Weights of a small transformer language model.
Size: width 512, vocabulary 8192, 60.3M parameters.
Training: a variant of SOAP for these matrices, 449M tokens, 3425 steps.
Each number is 500 + 40 x the weight over its row's rms, rounded and kept within 0 to 999. Layers, rows and columns count from 0. Numbers have three digits each. The size before them is the row's rms in percent of the matrix's.

# layer 5 MLP gate, 3072x512, rms 0.141, rows 888-924, columns 128-255
104:488494531536423489447492482499490524527517463507526579496465480431512565467551508474562439456472511522536487448490449448461518455533525502433442569528465516489517451481529520521433518497498507487482451531469622471447421518508543418544514518583497515495443526443469539452491551518489466446500486570438507502449465517488473541495568483536558460507423510461501515501468510462468540455429
096:541461463597526523483435455533444476454471444434456536459490459498510507442499473523460488485432459515549495515505504507514433461476489512482464501551506450550470475448462523510475527461490528518518412527456535506589442521511457524497488513454570476466533458544531517457542497495511518474527453506526562549504515424562517477457540459570475516536517457491451490511483558502558450484493
099:438556486559509521524522478450449548521496514480536591528512523462499479525503491556522517456566530511502457473534480503501539473524435477402493498568509529451442463490499567554541494472507529494466470542552572517507522571455506533482477509409576459532507518468535478573483539528497499515420558536519465532572472478474520522490490487497494510497465524497548497505541522410504462436447
095:480512483513480551497575470449524523569548500440461539499490564415446526452520434565499477590499510480541442508506497506452516489570481505529525471535519506555483455504487522480510446488538543442580439508549519611480612516509450484421566507457456447405473482561415535445449478499561504423449534543535479450500470533573479465513530429529519599544569485408512493430471564488463521538555
100:475512426495482560474481407486471509475489520478537541542512465463550489487467458555482459469500513476525428502512468440468497493465524497561470490444477538526583531530506517475489553449494507483537552540489512547579457483499570499436425447460488474500524496444500463509525481449518485534577477481466495470490467513507546486548510413537497473418503502491535492515477477492547518480479
088:536564468479575468544437470498449573465497535511419568534470451493538565519480514501526521548457580521524527564510542476553457415552513561470492506449428528458476509481523562536495520488479454500605545530540492509478528478504463526436459562476496582499437488550479493512487490517570498508544462480495541534490555482517445450449490487539501532608452488545542574545484486460506449488497
095:478557481528519622472468483430477433439487490484463494516444481514523558451394477574467555559549475608509422580485530505492510493480511496473525484473505521560507546494486462523453486461494498577522490520431430441489529488412518614539471532498453441534532505399445499500493515466439487496493482548491544494531519542490506462476484499553506471505503507501530492537484523522512564547594
104:557569464469491506516507505442516450481467494549493468454449460589556499500447509556438555453459451519555523508480535501525564552501585492533448590476566510512543498496440513471438537509494571458495434457568530553490511499557487518530465488486523424468525477572540503478442479530555468468538472471516485390486505414525523492452517551473436567455525477432541481541472470508472494447547
097:486455556367481503465505539506539509477460551503498525526462444407505468428492469472458432483510507596506482509484461494495489516556619513576521539489531477503462515447536512493497515582541524545494527526519437564587588492467513488493452508565506521474435434473481536504491519516515558470531567440460524434493540485454485518572449513528479530473513460573420541497470517453481497510510
109:475539531483540474485455501449488544543514532485478481541529482459585492556520556476454509458452488442436447492402523461484461515518552504490541528576475436444462474487497494487441471487477500475531494501491509450573493463518552448506510499467402526526522483522509455507513533458494504486511508561527499531484531517444490508411450605470559493462550483429549498474497616484496514481483
096:428532442569547547475523518461504452502462516520549476468501514494443469511479557470508501518468468469466544476552495484535502551511532541425475557505550524503480488547540523571607505421493503482460559458456561507506577476497500516428554529490490470631507455521502497471453581523479473516553474506519470526536472506456498446536505523599473472605491486487484554484446494438510505523392
098:494567476568509487495431497499431476502474519473529447457459530510538530468499501448472528454460487458482500530522588497481465523489574453569497514482547441481446564495503458547480531533484584468474518515505508479479452496507524524497564473482517534568442477552505535557418439556525548498494468515421519586461532488475521449564492530463472561486575451569485584521488493531509542476475
101:512553517533465470497489552495455417525486505532554458454523485468540457477515489519536470478500530541487517518420434455517523563468415528474510498521515483529406430433494546452507458570478530525518508539507586425490539500535490427558480536446551436525544514491457548445446445509482493455529457543530556510484454478512514513513542504589546442534452508487482532464467459495590491505549
106:498473526569488543439492532543505464506526457474555467516469485469559513544446504489464515494494503501542470478446523439504526575535560481520457488557587541460479525485495482488451462536463457497493503368518556506509487478358480565463494553544456483510564435550468499435458470523549530454504604506559434485460530504482497409464527443567501491484476513530477485504560496439557591497406
092:483431519461467545452518506520522520505540487529562461526436490456503435536471446465526538508498482429543503541494526540468496531531523471495523438541508442477566494530488462477494560529445513512514505570456567535452565477458562549532520521446463490500490474465495531438491466411514475542561546499515489425542504528442545494477505482507490451488496599522522467520474523523483542515593
099:544450476471469527583522535474532509475465535431457490491550474517529494561507527451475595527466533416468552508524564512602486574473505499467541507437502496520544481540564512570452508517513485530433524484526607499554527477472485418519471504489553516494535483535494514507526457452497512359544520545559511466497491431492495504527551456499510532508445518456499497549502484451455492416546
102:467486475495437425468493519499548536427472542547456598526497485544483530486478512528459496479511461480475507497483546506503550502493584523485486525503463511469464523531531404528480492522522466570521507493433465575471485483501443550545479481462538513587503501555500503442525504486428419454505448444568548548520501483510473498566561551523526482456507433495503487423479543465466430553456
100:528490497456516487496450520457462519515540573482508467494495537559480439462462505551481501462521528575515489447544459527518564452438491520483499500517474498450517501524505481508538508536531501534457457464498436546499446434495580573498513420486565586484479488557582545485464487445494481537467491522459523465496496536493512517480482502474478483555428441458561488489484471512527471577486
100:512526454497461550532473540499480501467459448535497507528485454546530600547541427515499470529479482554501504469525548533464521452464554441476487468425534476506522476400531547495460531531472476497463466513541477436489514543433467465488528512476490496512455527462494437546479538513447475475510401509459561528517455482504420505483505493404465519437552526499430512520523473520524514528454
106:528535606484415466503500589505533481488526528538502501491505500501539491411474484491547464523473430429473508493501515516467498540474493458554479456555545503449426514461518460471593507460491567623545508540488555519455419544590452516541531501457442529501551485519469482403500512490494537507533515501564507448416444551534512532483508557450517514496474521465514475502491507488442509517517
098:521488475502556500500557475502463530517486500482528568503465515443508544470453512492513559467460430505497506452564508533490447516496501509482557536480557467449452438523420522492512463502521477488516523469419520520521573472507523429489477518558478510525492540565504507486526488438542568443446468462515477498515445424503553501515465505569448549546534459525497523591556501477440569507511
089:574570558539420494483559471473442533539521489475521483434475482495493359453472541563546450474484479501546529501482564576491499488405463506436475489511562475493566476552507498497450478475466543550461540505465488474552522463502486544540484485477482423413412478528563571457492493460483518535529562478446526400435561509526604457423521454532494458511480524517473529535507481527536485526533
094:460465478498442506483448535505473442516460532519497438514506513483467522498482523499484511516533443547461488554483435519472519503483592452490457485527532497525565549510495472501462523562531573437521550550494412474494504505480471520484506533466478445487472527413515451435568519466459466529527532492529545463550473478594494522519440478616476489484493559571506571573474450499424465562500
102:451536504493508462606548501473545471440473538525463505487449466499498443459512481506573518514493452512509543513516481535532497567518493508509449562456495508534524524431556437446499497581572495451513528488518552500535476541432497437509494493447480505593507475499477475512497535569476487468441547417436471529540510587488518472472481553497544472539517497534475540489480485425488558493500
106:423463536506486502579523505508483499470576574489476555505495509416533483461462508492480417462509527570519548426469495424492453555598528447515502477538460533459501474483506526471491484517428531475529468489510558455539487551569443484528554593527422524566536530554495552435542585487415504418489490496490550555582526526503553480513533497528486545487494490542551530528477574539530591527530
111:479478506504523523516585539496450523482502450448473555464495493608511490513474460461450503496532481508507500469525516485519589552493463505598469519528447517484453519529514569456543431544475482470490550509480455523486530522562510477473431527506508606454489456445547458432529414532470443381493573483436515550487443465503566491546490472510457510505482465532552485448503468503416533458493
099:481485530501509497504452479461549522517533490496550479500456505510451464503487468505523443580604458560532490399512581532540494528497488486506490496503503495525566555506506491571461453569533502492501430561489564508444474470467578512518510455497476551530435509515521524472560533469538488571471537571474552473583536623581564453434483472511542547451540408453497509461492522493437530497468
106:507527431516527480522534479561491459496469468422469494425477535495451474493500482456497463517502434574434519456495382451438458548487521540540583497525557591523488501477481574587476482544503504525466490499513512549518491536459523553526418503553445513428468482538495465543528486510449491521594514416512519384514510614526515547562429491510513536438494504474509469430451493493455524520477
104:600524456501482498507543491525456480504507505509581506518459479477552466512524489430452503560466508496501516528438456499502471553485489491557466532547431446556475458489451471515500458562386499546457517499560473456471464521534529487551470471505454494527492515454466470588477540531555443530475489536475533456474474483518517536458473444524528609424517471540489510516443546491532474562463
101:531528480446501500458522505514528596532569439543577521515497529497581542515505510534543445425512449533464505556497522483437531502510491529618527464510476578510426605531522466525501469496480521544511520535552480546483466538532471457489421465576531496448433518440484505478503481465483507450554542475482503491487490453496491460476499543527504424492449505446475492466570481438519484445561
096:596574487489493498536452516527458478474522504513539474460481544482453510453521490531540463447434482476517522489516446452442503474520480514468469501511483533453441503582465499520527431477481490522558526566537491478498497509517441474492568528498545498485519425477524564494462460549502509515468380446561521560484441572484488502448448426449486496474518504506533510538557494512543510464602
098:496493468475550526522471482470541597423455432493480523576477473435544433462542503403450562513549429543515501464567536476493446479515463539476467468482455482527502438557497471490533474524478440519554470498566506494512535508420476488552480476446504604517455505470475512456466512458539454422502525511520471481488521511497461541479541504525481527465537483556534490453522552573533433506466
094:507513512501488467518458515557510479511479565447405491521501510557497498537454461424465560489502423490519574519495508502404461492506518528507483462493509481416463518510510489452446479444556530512517414552557529426459503451520544511492514489535554583426502557499524560466486531491545483443523496529436465409476507496494426496521450488534526512497555514501474514479495504487529563493505
100:565479535573472541549569462529486462511561558466482417491532549446536453480479506472531475511502379474510458512544521460447504507529467518546510519479539478471510521541462542502598494537464555523473469462493506513527498501452437545529441488520471498580486530600436518477485579451536458536494484472510467501555431513414434521529537503477479498502475491464560537488499548533513520515470
111:470540482482447443471491502484545541483520524529459466505520443426539418543559508464533462500495513498469527510522420411483460552564508482580580511596572544493429537485515486462496537482549517572500434412489480472494519505507523481496443443453443479474464549525505492580473476512441535451470566527511528428475461497420483497520525496543529533512518514552419537506461486512465496478501
098:532487565516485481444526474528444529460471497567565467510490478494473530503480454472536448450473443474554486446552509531564470465547405488468449491521502493473408481528544522492453458424499565564528462538451547518489474508509532475541548540514508471490527507557500468506491454441494551448520532469511445548550457561491481545518524514460507555543473486479505458434459547467509473405539
104:477486539473429436521442570503523536502522462476515524468458456528494481486535502509497583474529583539449497496502451553514406450381535509497446482486547431441376449478499518517459516451480513529506524492532497538559398542482490474573538459495465481607510484518502458485521453535517493482486444497494525474552493522570504496509425497549529496497473503486534521492476513531504490502517
# layer 5 MLP up, 3072x512, rms 0.141, rows 888-923, columns 128-255
104:532479441486420512503487510490492501505399514425467506551470502541562487479514470421471445436495502482544483445459506459525513536467519413459512503550566525553532515481563519501434502463555460514506516502535476460539514481502459467493472473434536538478502459520563491468461531534463512539529456494516509470527490567491463544498579495427557517479423551552561521470497512409492489537481
098:510535525594508463504477518516494499516517507495485549563490487426413566384515571520500475555500458542535485433557560457488464513530497500435473541547519556487452438510488386466462504448508531545502536516390483533568422541538422443449525497566485536539503481477535514422511468430475477463520488479481536533511507512553503489442501450532516499486507561492446536482529488466559500496463
097:458541492476516475458476436486592461514527493499458465492527477497504458477544513447472530482479485507405506456533497525564490491467445485533576515488446534627541504512509454447525439528487527450464514502532468582507465554427505559496460539522516532449575448494488457487476502571528552501559534492552477502563521535495575443465505484515531489512480477494552514470500556464445474480465
100:483518513457481491460470525541496519502475505536544539495543538580494527564506481500500501547547458524456491478585503551438542483505514477424514478494533473524557558490482542468543421505566470512458477460558517448477430547457489450508567476461467421580494467419481552508588527504511510574517515525516508483458586476485486489547524508429466501587406562561539514508509440544532475471527
099:431462551563536485476475473437499489504424525524517482525518560520517530536582454502448488554511515495447460435527502572512559509471474513533455513557476461484432425444584519554449499481531524566547469517553511544487538542500533512491541449474493436492491496504618409532538496511457549564509433542526501476480479520552490429470487499498507457500507517518479524489469509471596504520541
091:517519476585472434431576528477545516558506494510532488453476447546466477536507518564553487479520496502463470518494497558494523555490513514530503451447668478435473485528477532463595497480399518481540484514502488446486484485492520522567437460525466523564458597445499483503449545552594494481558543504518450487521478510483534470523507478460539551506528494483509553478554504462544507568475
092:526461453511455420548537511550467558567539525530515448498532543511470443458561501458430507487449492393516532501530447555492548520461484495489471539524527455410507402468506478511538491522538469445457472407558535590438494496546500531486574487556546569589445440553502490513505450504545506518505559452496454527483576439510483506532507522442513467528457486498482521484542437494466500466438
105:435501493454528495501533545495516456526487456536468517470528469565486514507500518565486515468525461551520530565501493475518474507475548551476479536524486564419490461588479533517560498485461500428512475476489482442501506447582517481518489503509480459424482476521496477523464548510522468453596479498535528498481525617491521524508494536513516506478505498516473492481453466571589523419557
105:493485487506566388552478512530448536451410469422466444498498519514411510492447530478536560480481541538426549457486471489534552476460468462466517465462483551521482536489447495435452480530460486511532526541497504579506458476477423509438462545517410518488518428472502524548440459546450502417451517434479514547493538479513448513492479505408482509465486575468502491458536470528520505449482
100:511464511506544445523492447507545494466531518583448458563511533508516462545485471542578492466515468432499505534472531539491456519510525490506455498494574504484533451637450509428413524543478527455509489563482495471572513487509578521530533494489466499489579475520481482466539524557538553467482449526453540522507585497442399584586491517493451514503537472526443443525522578470488491512465
104:491521457507529533493606564490546488496442590479444521518535467510456510538430514437481550529443443506572503455516491456446517547504550505516579491466394496443444483558503514596546467492553526558494556541487514518443494465473475499443526538467497484520537458529497528550452462523423514509515470517528494500497491519478512494531558503604534470494474532499446552510489504479482487553433
099:516533380466602423541487577540469473470506563428545407489522454512512517486575550486525464572397493464427484459490499513471524539528439548556540532518420487492542470538489497539527525639499461527469536531487548471435470461453507502495481466490433520590455478505498540608466499533529479450491436452458523500539520497469501508493493461514518532421483505497546572474447524445511516458507
101:521518457485513517555489419550502467495508652486512527455529506467513493519499454497538446485466526519476498569448465504536422539559473414471485453538548478486393525515457490481488514489498498512526481498516535515522492465520519449520495516428503460473455519600538498466499433507505528476424455559546532519510505494489493436535506462535528434505472485531516549472578461491550495509485
106:464474526425537508535416556467500486554444444506546470478472501543514488460544488486552527529457468523514530477515505537518482461523469536533581565564476543516474550560509509505545545507416574469517453576548519464516469538478462479558499517503487521467430489489524482483546512461494526483531443544478520564539454515528413449522526449455515516535526452548464455553603476451532441504563
099:557505443505495447488521485512504490523509494551515527478501463478497495461442589574442458465498477493513477499517453499473497453530545474478443522538459606488515527463524483541506526502433433426522494441423536497571511551495476549505482599485546470514495554511543528460518534548511446425463510553607528511446549496510489476517544487588492560389474526514505482455468526469495494513484
101:448484508466490469487455522482533485531512518499532469432530497452548482496494469558518445460499440519438456481540539462578513508554469469538529526455547596477481554488480522475518580518526509485518526442444533490585570529493544537518461500516480503538478463473454552441493541553536446544460512428519435499532488472452496479538470514506566593491518425519457423408493510543517527452481
104:477596491480465552515581539497554519501482537551544527488455483560472525447484568534472471454557531605486480486474508458524524544547554465439556525461424499536482517422514447548494511431513501513543580527510491574535508432548527501550482570526530467523485461575455520494517524485567460476527499508452441492535614556504508554494594536440531527509446562477478530545482562484497472450513
101:534523416478452573519523558555501492615449503538488559475528524453496542476507518524556437526473515524581524492461516468491563491521521519613483500465512477456433513470509492494525475460496547501508468527539449406463455533466450529533527490558532507518431525498499530469595438409517483505517508477555474553433475526513470513503501474523500476585523575514502539481473469499459467464521
098:520535477544513450500548516511499531508555501494479491486504495466487585492523454510433467508510475487490522548510495476496456490420446464458444513526510472528474478465495474506504489534478529477482485523507468447467463518525506492508489489552517520502484554573501481549482522517511527521506516480528595511492567539548445511507509518539484448527499495516469566529509534473478534535571
105:504500449449563424475502505496467546511459508501511512453498482465483475492455503435561534580536542518550465438420481534491550521492476484471497527508455487535483545511501490496472550461469485476533519513513466475469534442457527545491474506513547557539443523488499566474477499455443440494444506500471464523520492516507470486485523445482497493528498555467500497464524483453500484568527
095:566482518553480472528469502504498548528548493510449487450546559525508430561511455469564569561514510424442574545492521468540517508421468499520520441531526544507576531507522480482448477489502521541498471563560498450490390500493487457470532567499496515497384483539474493515494446578469504569514522544516513449583504494539507490452455485433581433446456511520567546485494520526530520497531
091:538586536559524475440490465424501518480472488519485479547553531552505451559523503531478535438473512514502561567507516453487524456483494462470490471552473482471530512567447531480423484459482490469457530540519467485531533478494503532538460443501516468431442442491536427464530554541520536544528506514508541458488468581473507401512559473508495470466468492480482503478493506518508461452509
096:470522466437549491572506496535479448451468593457533535490584489556525488491488564483476534513482567428463467544507485507448528510560592457499548490457560474542517552497515508557453470483546507457511487542466487521524528492542524607462495496528521399438435530528529454517513482496558477461475448478450532464506514547561499487479518461463493455509531480532438518607514485538444539519464
100:471471533542417505525487530522511474511542453505486511552510519489534470515418509517471533508555495479494489558527391553514466443495444488519479492475474461450515520460468519461487490472543484541536489487510528498542467555563435478491512534498537495535543432523508460424498510495557496526506428570450479480539495444511520498475533491413470447530512558595494498474477497552468470556527
111:526454536507497472441449524412432508523493484451515487393481543531447445470474513469501539496551483471445491533512563471425469487523543459599518488501524485436480490448527584430459424514516545516447475468571502464446515488546503447455432525592467546477505523487430526524481592502517531534472480523574486513459535439506541472421549457571485456519483474537533516411527537512434465493490
099:505542487517496482489508570533477500467514540523478471517509474497491553465475506576559498527525474500530522558499460484505510539471406427542499510496479473478458522467529494605529498483497589518540582460479497498479473556463464469472481463450485510490533468553509517490597463544555522511563528550504509528472461456483517589514582525493487513489511530497491584512548487510503435526522
097:490504472523558451494529482447432466452523511539514501509444478517561529510515512497485516552512443516465542532417510459428543508571540501546517446507512466456497438462474481486461537570492417514542514445488488505542515473444519477443526471533500516492511514553494509515548459525479484515490500459475503497547502448526502531451519506424518532475482438533529554565488512517512454502425
103:461507559544453449416477479487556469498385592390466502529486475514497525548502495519440487600483444483473443493540554514538505554447473463532469515409545506481466534499465427534515511496516506545548449444476508511571454558521541480449478455535476499488464482595494442500444515519514428479498501393485510486512493430520501440545503479534555525532535459431587534482535527547440508489505
103:463492479464468531435508499539495440521468490470496510487525533451534434504518466476417434518513505541549571535510439533501494583476538466520458512488508510534447497449531522454486437508465479483563466490479508574440508489432553501550466471513515433514521473465472387528419515479481500521438505446546544496484406523514483536462516481426515599440480593521490514485476551504477469570549
102:577530577461557535428513496474493559555524467489484469461463523557474439454504536466455495510496523501515482536452532474458490471530509522463516462544490571462522514489508551444542433476559501573522482503520454565496479528511514537501482460556558445409479584552578475534447435501578501510512493527479524435495481497488441499478504548497558482502490573478474506521428472520537466509489
100:571482497531549474508567483457476499578478520529541479543497541459547465508608566487483459548523491457501503590488501513538447543500491549525505578496498518461498497599531573518519501514485478504526442513513529528474467466544525528444417549508516518542467521469543505539501505450506499467464444594533568464520490482505514404434522545510485504523480511519460510481526524420494478475455
100:514549497549436471497540422508436463515504485549520525531555521499511468486419487482474551489497467475559451503495546410444424444448521514564479472548473544569458485530522434453528515510553479528611486468509534549544502502467500531590471528516512552500471443489517409516574517519539504508526499468512426507536496513442472533522530469456452460490530471517522450479428537523502560493579
091:513499480496516519500504509502507489510517448514514537524401469496471412488565512536453482522571502456511416439494533545529594523463473442478554498454447471521513510541555470516505492472475480557470531489494431485536510549508553474490449493471539500508550517488428500428493479534526480471514513459490492480524503611380525476515515480489555509539543493442549495517472545541466486487445
097:489487505513522484480518470556529588480536580569564464483499471497508549553479558525531464455537481489484494519526494585564447524521488443444504499486552443536543520535428535518510449501370521514466483504500623528442524509426496537460441456476464500510494626538460462551482495501547501449581434490507494539560527565487491505543528455545482448558520572557496532590467478500496477509545
121:495526506550542529508516500464446477491550532498537500451532496459584462512559514516456476501553458531514484573519501489533538474473582487566499466528457463525505483434466523420507463557525557599539520438561549498520500479511564551510545489532494532515395461459470504570474439450489480443493510567489468524499500494503566550534481569517550522433544543557477484501472512468482480487498
101:445462480543499491450473529479444490540520542458565521488493521533504495555501412431457504559569501521463424498529474466526506456496492530472537490538445491532440508487485569531432465601493524535462508489437470516514489519455575506586475455507428480507556501511486448501514475517527526486411514449564537564528484422548478536502462440494439459549457473517524471545498546534515490552516
# layer 5 MLP down (transposed), 3072x512, rms 0.137, rows 888-923, columns 128-255
101:463562477569490438460548461485477556541506546573461527521510491537497522539493509543503502514566539542513511538534525484463472481487495499537555530565611560474468529459504441535560454486573467474552608461445511500496429480518598494454495456473492502436499542516492468450440536546450553462463462518508520531498507491530540483570540472455501507495549454491489528547486518513476502449541
106:466463436491515563530543533537539500469489398543527512528480458472550469529491485444506549521581458443455475456473509544557453510505538500455528509516496402513496597449584522496509532516544420492466530451455493535446522491488514546477497503559517467495444550519446508532483507549506519553527537531454490462507503433489514507577486472446448471439582541503487451476511414480481492430599
098:568409490557534486543443463549477561525559474509560509478480490578547544456465525426500544435454493447489481446527530456430485550547429539506483523526504487471504546486439473532515544471547485524566502531485465519520492541500494558549458517470554449489484480497557518473563467483515419480509507452452504541467495529529461517549517501531488537527513503557457498598429534507538507524505
099:443526533437534530485518500577475472529464516507510519489382528468478473493529420472512465551474479443504494504461530520519451437441474520449554473449385429566493547413476489512503548552463538486490541460520465412499477437501496537431471455542481550536472493489555494512507499498558486560511439503525420543518507519467567479468443444540499489485438539522429471483445514522520502539566
100:504536552543536470483476421550492474426472464498469504516448475562537526522471505469568446422500494481524519526509474489508509456485543461517507485543497485496518485508484512537520455548542497425455448490502464514562565453475520475602585616521420472506488471547529515529487507496512462494491490499471496546477555507436502427528462471481484490444471541530590426583516521553500414499481
094:552540494391556536519535524454456532401499513495536460512527498533506513481462454483437532512517614490534513498575485450388525412503544495439521499468472504454505522540554552499436510473508545464549566524461482584537485529510513518470492457472496612531485493484494515551516525462447504482480415501462518515445493493540456518451492502612463500520490459498489579547478453516494498525508
101:422504475545498469473541471449556458503466477484501449519443499527492504552533501422532516466584493478494379540462535531529520516477481538480513443496512471501526471491487495558515511544530520462468506465488483474533473437471482548517492567438429521507453476453543564533550486519553501491544517497609541567505572560508455489486458529468500520480487437533485447476481454535492577514520
103:499429541523538477457521454472548515543478503501448480534471519528540532452505509549504479419497526513446463478537502527433487472557531489462463615464488478530496478521543390510423607494517471454466536590493516407514522437538550518530561465504507490524492521511563534573511402432479495505461438491454517525484557443530554503539455448509450524501480466519555485465480508550530577586502
098:494545521546530581495507497508520446469575479488509471514500484541513471519505470520493476560573480466541458457499508546507498508548523443453507461456460526620471500523522436514520493469527590516515485476460521498411520505466516453534508549473597486523482491578420487503487477512454458498504468560476557520526509531557549467478513539576474489530491453623575494494511449473452467481609
099:466442531502399545528468525565456474519576456519465566560596489586401499369467527530511501541460455518571510478509516516562509457537527556499481451500458482464515465384484500511492552529444497534509554457552508453541547477440498501485516485493490551534505470547544521502480455476550512557458472455515434510529442547465547502488489518484474516505469548480440596538479492424590489537558
108:522442466490574507519483434535491433478463447501467436495456460526503534560511478480539501578538569505509497558527513509507462518572511515466564476517490474557470536577562463442450512479511543510445443577444511501538496546535477395465432553594471464553494520525498561580510478505528496589577529412528476433514437566560515438478477542470585521512487554479503480548438433436559577444509
102:541532507510503508513597536520458509559508607511436593507528467551507567523446532509529480563444504545544431507570511452526455467471507476536516512517516485565464448464543548520470508509481529503488524453485356539466493466502545450517509496420507537496475510493531500500525437533563495478527538499469470386467421534407470523498490501514490458531519469457489434459557563469511561497548
110:504512383469486535537515485503490590438436546454480429517493461573496464492519509452492487432500489499519479475458503541506457536516487487485465459531548539487538444518468518528534513521518511458452487513566439502513558492494523484582554433462473558515597481529451526537490504581429462505483498416505479523423431552521508536504440499516469509513438530519514475504431487527535462592532
100:467392506462553510484407442470559518542466494518503496524493548481452466466544533525482495539455493468464582495498503518531476524464480478454533514458447505500512477531515502482571490474558538484470479482480495549522397397540464475532552436505457477517515520507453468469532423476505582535497451548506575448533492491434553571494548473523485508424442497437496456532481465508433542517510
096:481539428494534511455433468529490545492485430531484481486472480547503460562496409563501509507523458498433453459463497452560480519491496570556455497483536456506485509513461502515468472562539514517497522504547504502496577440480537458512501545509528494454474508487475453525562462455477525520573441464505601485484494515517479496484552483545464536514532478516496464542515506430465471442477
099:479508416490553534539620481523469551532516533556435463492569525484469504563541554517493459561549518449482537498450457482485525483498527479452544505492553506525515513493560479534528485496518472498472453520477523554475524545458490450538492533555563475552518458530498559568478426540491571457545435532537537514533411471447490523450534488535499486545483567520473494506456462459496460507483
104:460499550539461529566447489455422442501463486488526451488492549423526523471518459465545587511495508453481474437524496437477475513491504480498473493493568516528457521520512605491539414486472508436548457418485430535496512468478535476498513547529456475450530494507474514461521516458470547486509447503465531522533440498435464463473547529507521461472487572538510546475477444526504469513475
099:504506543529539462451552487486504607529492431462517491577454496625517463509463457446461548539519465518425462474421596512489568495495568519417486511524442526606430544588447571556478503479517462471508558455549528489492517470494490529445544443512521508481530521528464539545464502545436477491497482481514525435531511524343512561451534528525480495488493522529457498494525481517583455517476
097:518427488461543474479532465482508525531569547473446548464501521483460553452540566477478549481528451479513483501501551544527489441522491594515470550498489524477541487560486448483475510464487522457458579556498573489485583493538494471533466566504410542539486423527498532487486484523433468519428543487464445556513529473437543441473510471602616496545562487502498541453506464511498442524541
100:464509425512481458527459491538562487486483501482482422533369487537488522476539511475530448454582565477509448448499510531525498502505517507501523444491522440544539578442473514516537477544439462609481497514434510451523516511513582441511532502512540500447450544515521439464508492538427497468549477448482516502508497556527476522540510514461524521469549452470494521441523498488533511525493
102:501488504504530549479531474482499449434401516557509473518414509512462511447567511473511560492461505455542562474514498479441481578485463569579496474462491382509473498516512545502488505513490554514548513456447537500547467467475557533498445499508511427487471455384502501551572452505512545489458444485608547523542509526411496526494478530495493467535577515499500454463571474482426557460555
095:508476483466519453445453527433518498568502540605473493432496496576459548482511538495471584486516485460473454463460435447528551543528532481509448508517455487578540534475474477489505496522473455525492482437533492549441490556468450486559486494462503552543513468416508413448422422507524446544459495524528544474487546507467490449514500489486506550537529538482531461481481537565511524494537
096:581475576492547503502456498532578538441519440462476488540429444484487534525614473460549554459467477501508530520502612531457601455523432547584514473515489516516441486486483539508530466500581536588519436523492496493467487529601511536508478478542533558553557510474495465501472590561489610485484555547504441510500438487456498576511625546534508478533466476510548481463487508506481449500508
095:555486520518489463524512534480547517491532524501477513514428543492523479507514493501468571516481502471488493493515553520501475471471549525508500554496436497463551507504496450551566482550528519482454520482468523567501523533510537529500472485463420514577478500431485453456445513550523440460509484519429443533499491470336424477513500499439519451477466499528516582506604497467498525483415
105:493528507544478453455582492541522535552495499477525476522564484418515500472543501492479559471473552498537456575495526502426475547528485486528521522511561543498517471518529547537478472475412473478467402413515519468471488485559558459457492421521518540476551464511546515454483516507494465538470503409525511407525551475486470565466503400546481532452531452447461560447429491539531472483492
101:476560516567495509522454533511504509521521524607544484460465494476473581533445506525518491477526437511487484460433461469528474518562506457540489511422499518511529483521500443522526467484472424474435518517549482451532482474489528473470504516494377541497532434485499488507505419496539424459488540464478541468500540476493443479561520503504442446464526495567451430531517474541404480467502
098:462503451454440500471496502474552499503479444485495525531518503482598484409515473452502440487460501493530573474414450524488452564517398473465494455479491482472482435555539538469549516512516536494485542562513489562502547513504472489507435493510454502462558518536466506500555493503461506419528502442471489534480493448455471537504464604495508499455551532447468504517529512492460508545476
101:474477492575532465535516454555536477447469578521528480467562518492520520495477566493475520512457467587555465455456506537536500574466483464509566522499504698499463567524466529475530422496512506463484495490468545500520515473474427552493475528518519537506512483489501503508487496537510511494480557455491501464482466552569531484501519526502483506457505388524506500524577547437526500498566
104:615490474475550489470454484479559455499501476540469503493414477503483565475552464496537547471574573532491538552437568525486529561497458460497455519526524498513513532477524466491484555512551544519485534479560517512535548504525476548451493480538416521540492493547503475412471471483505507448463486525469488566528507568512466458466541543456553531449507480501527544554529444476449501495453
102:495501430433470432529496496529540473570489514528486499538464450533490442533529507463488505473502415497453530483493552491526492533498441478495546462532500495477346470488506428526497510486484522403487564576545489459520472485525481532526471509464520486561472491485477522487500488538388448492487532597490516457530517582460507511437511465551484425472459486551427559511608496416562549489488
099:478554518559508475491481523541435538558522523519492584455448527488501499539471473534507455497531475528473467477443468522535514523519439475532448501515461485444585492424523444442585557502448568532564452402502486496494533461494505492548442568474477446487552418486412466454526477466463514519535463452526457516528492481418499500598487497472500558519510472505502449501516520568574509508458
101:487503490490496511550462493455529489500511468603486478445602478465502524564561555542525523481448593585504538492504536495438450537470463552486540532509467580470452485485496498490485517446480379462520464528511486474531540547493502512522582528503544511508474624547519488500498530491489474490453540503501537428471499548557503517460456469467408547501532497440488521426551476430519472489503
101:480490502476491413414462453482547539500534545510524506459520473422597523494443547420447518489492469433572613534523509522529451443455506541571499452412491514453491542513445529534485530551479547437484515500492557516451522521487477564481465473525508445459460514478547519490516481549476404503485493601489541478530511484541426463488486477465502449563451480496545515504505514441556474489491
098:478503495472513566452503487470512489555486497559528522538648468560505469503488543543550509460513514566490554490446487519540520507537487530499542504526464474512521502507455520393530491488476525449539493482465478442479538542437490483491471509454446525460504446526547527552442519495439518519531514513470504478508466471534490437450414482472460537404527486496460454371567499471533475471478
108:523464552474474516492440505558540540548473417510508513525512534548495477531524576516520473454495457544506579454468496400502475513541507497494492546512475592474470531536522494460460438496470494465484529515517458469512430549495432522510469582512421494517521481506486505460452442505468453534518492463527520528518519505395548499496457538495535509523438518474426478497485472577538418527433
100:526561528501498470477534511514568598443497532482444485480433499488430519511506509466497515504437507568561499530495477454443481480505509537498503494463527419506457486563517502508510469447514472512442455473520562532566557442482463422512458525479539460482478508533485586484458403484499519563545524479434544549527422508483562567496440494409414528488547559466499544497484459505514522455558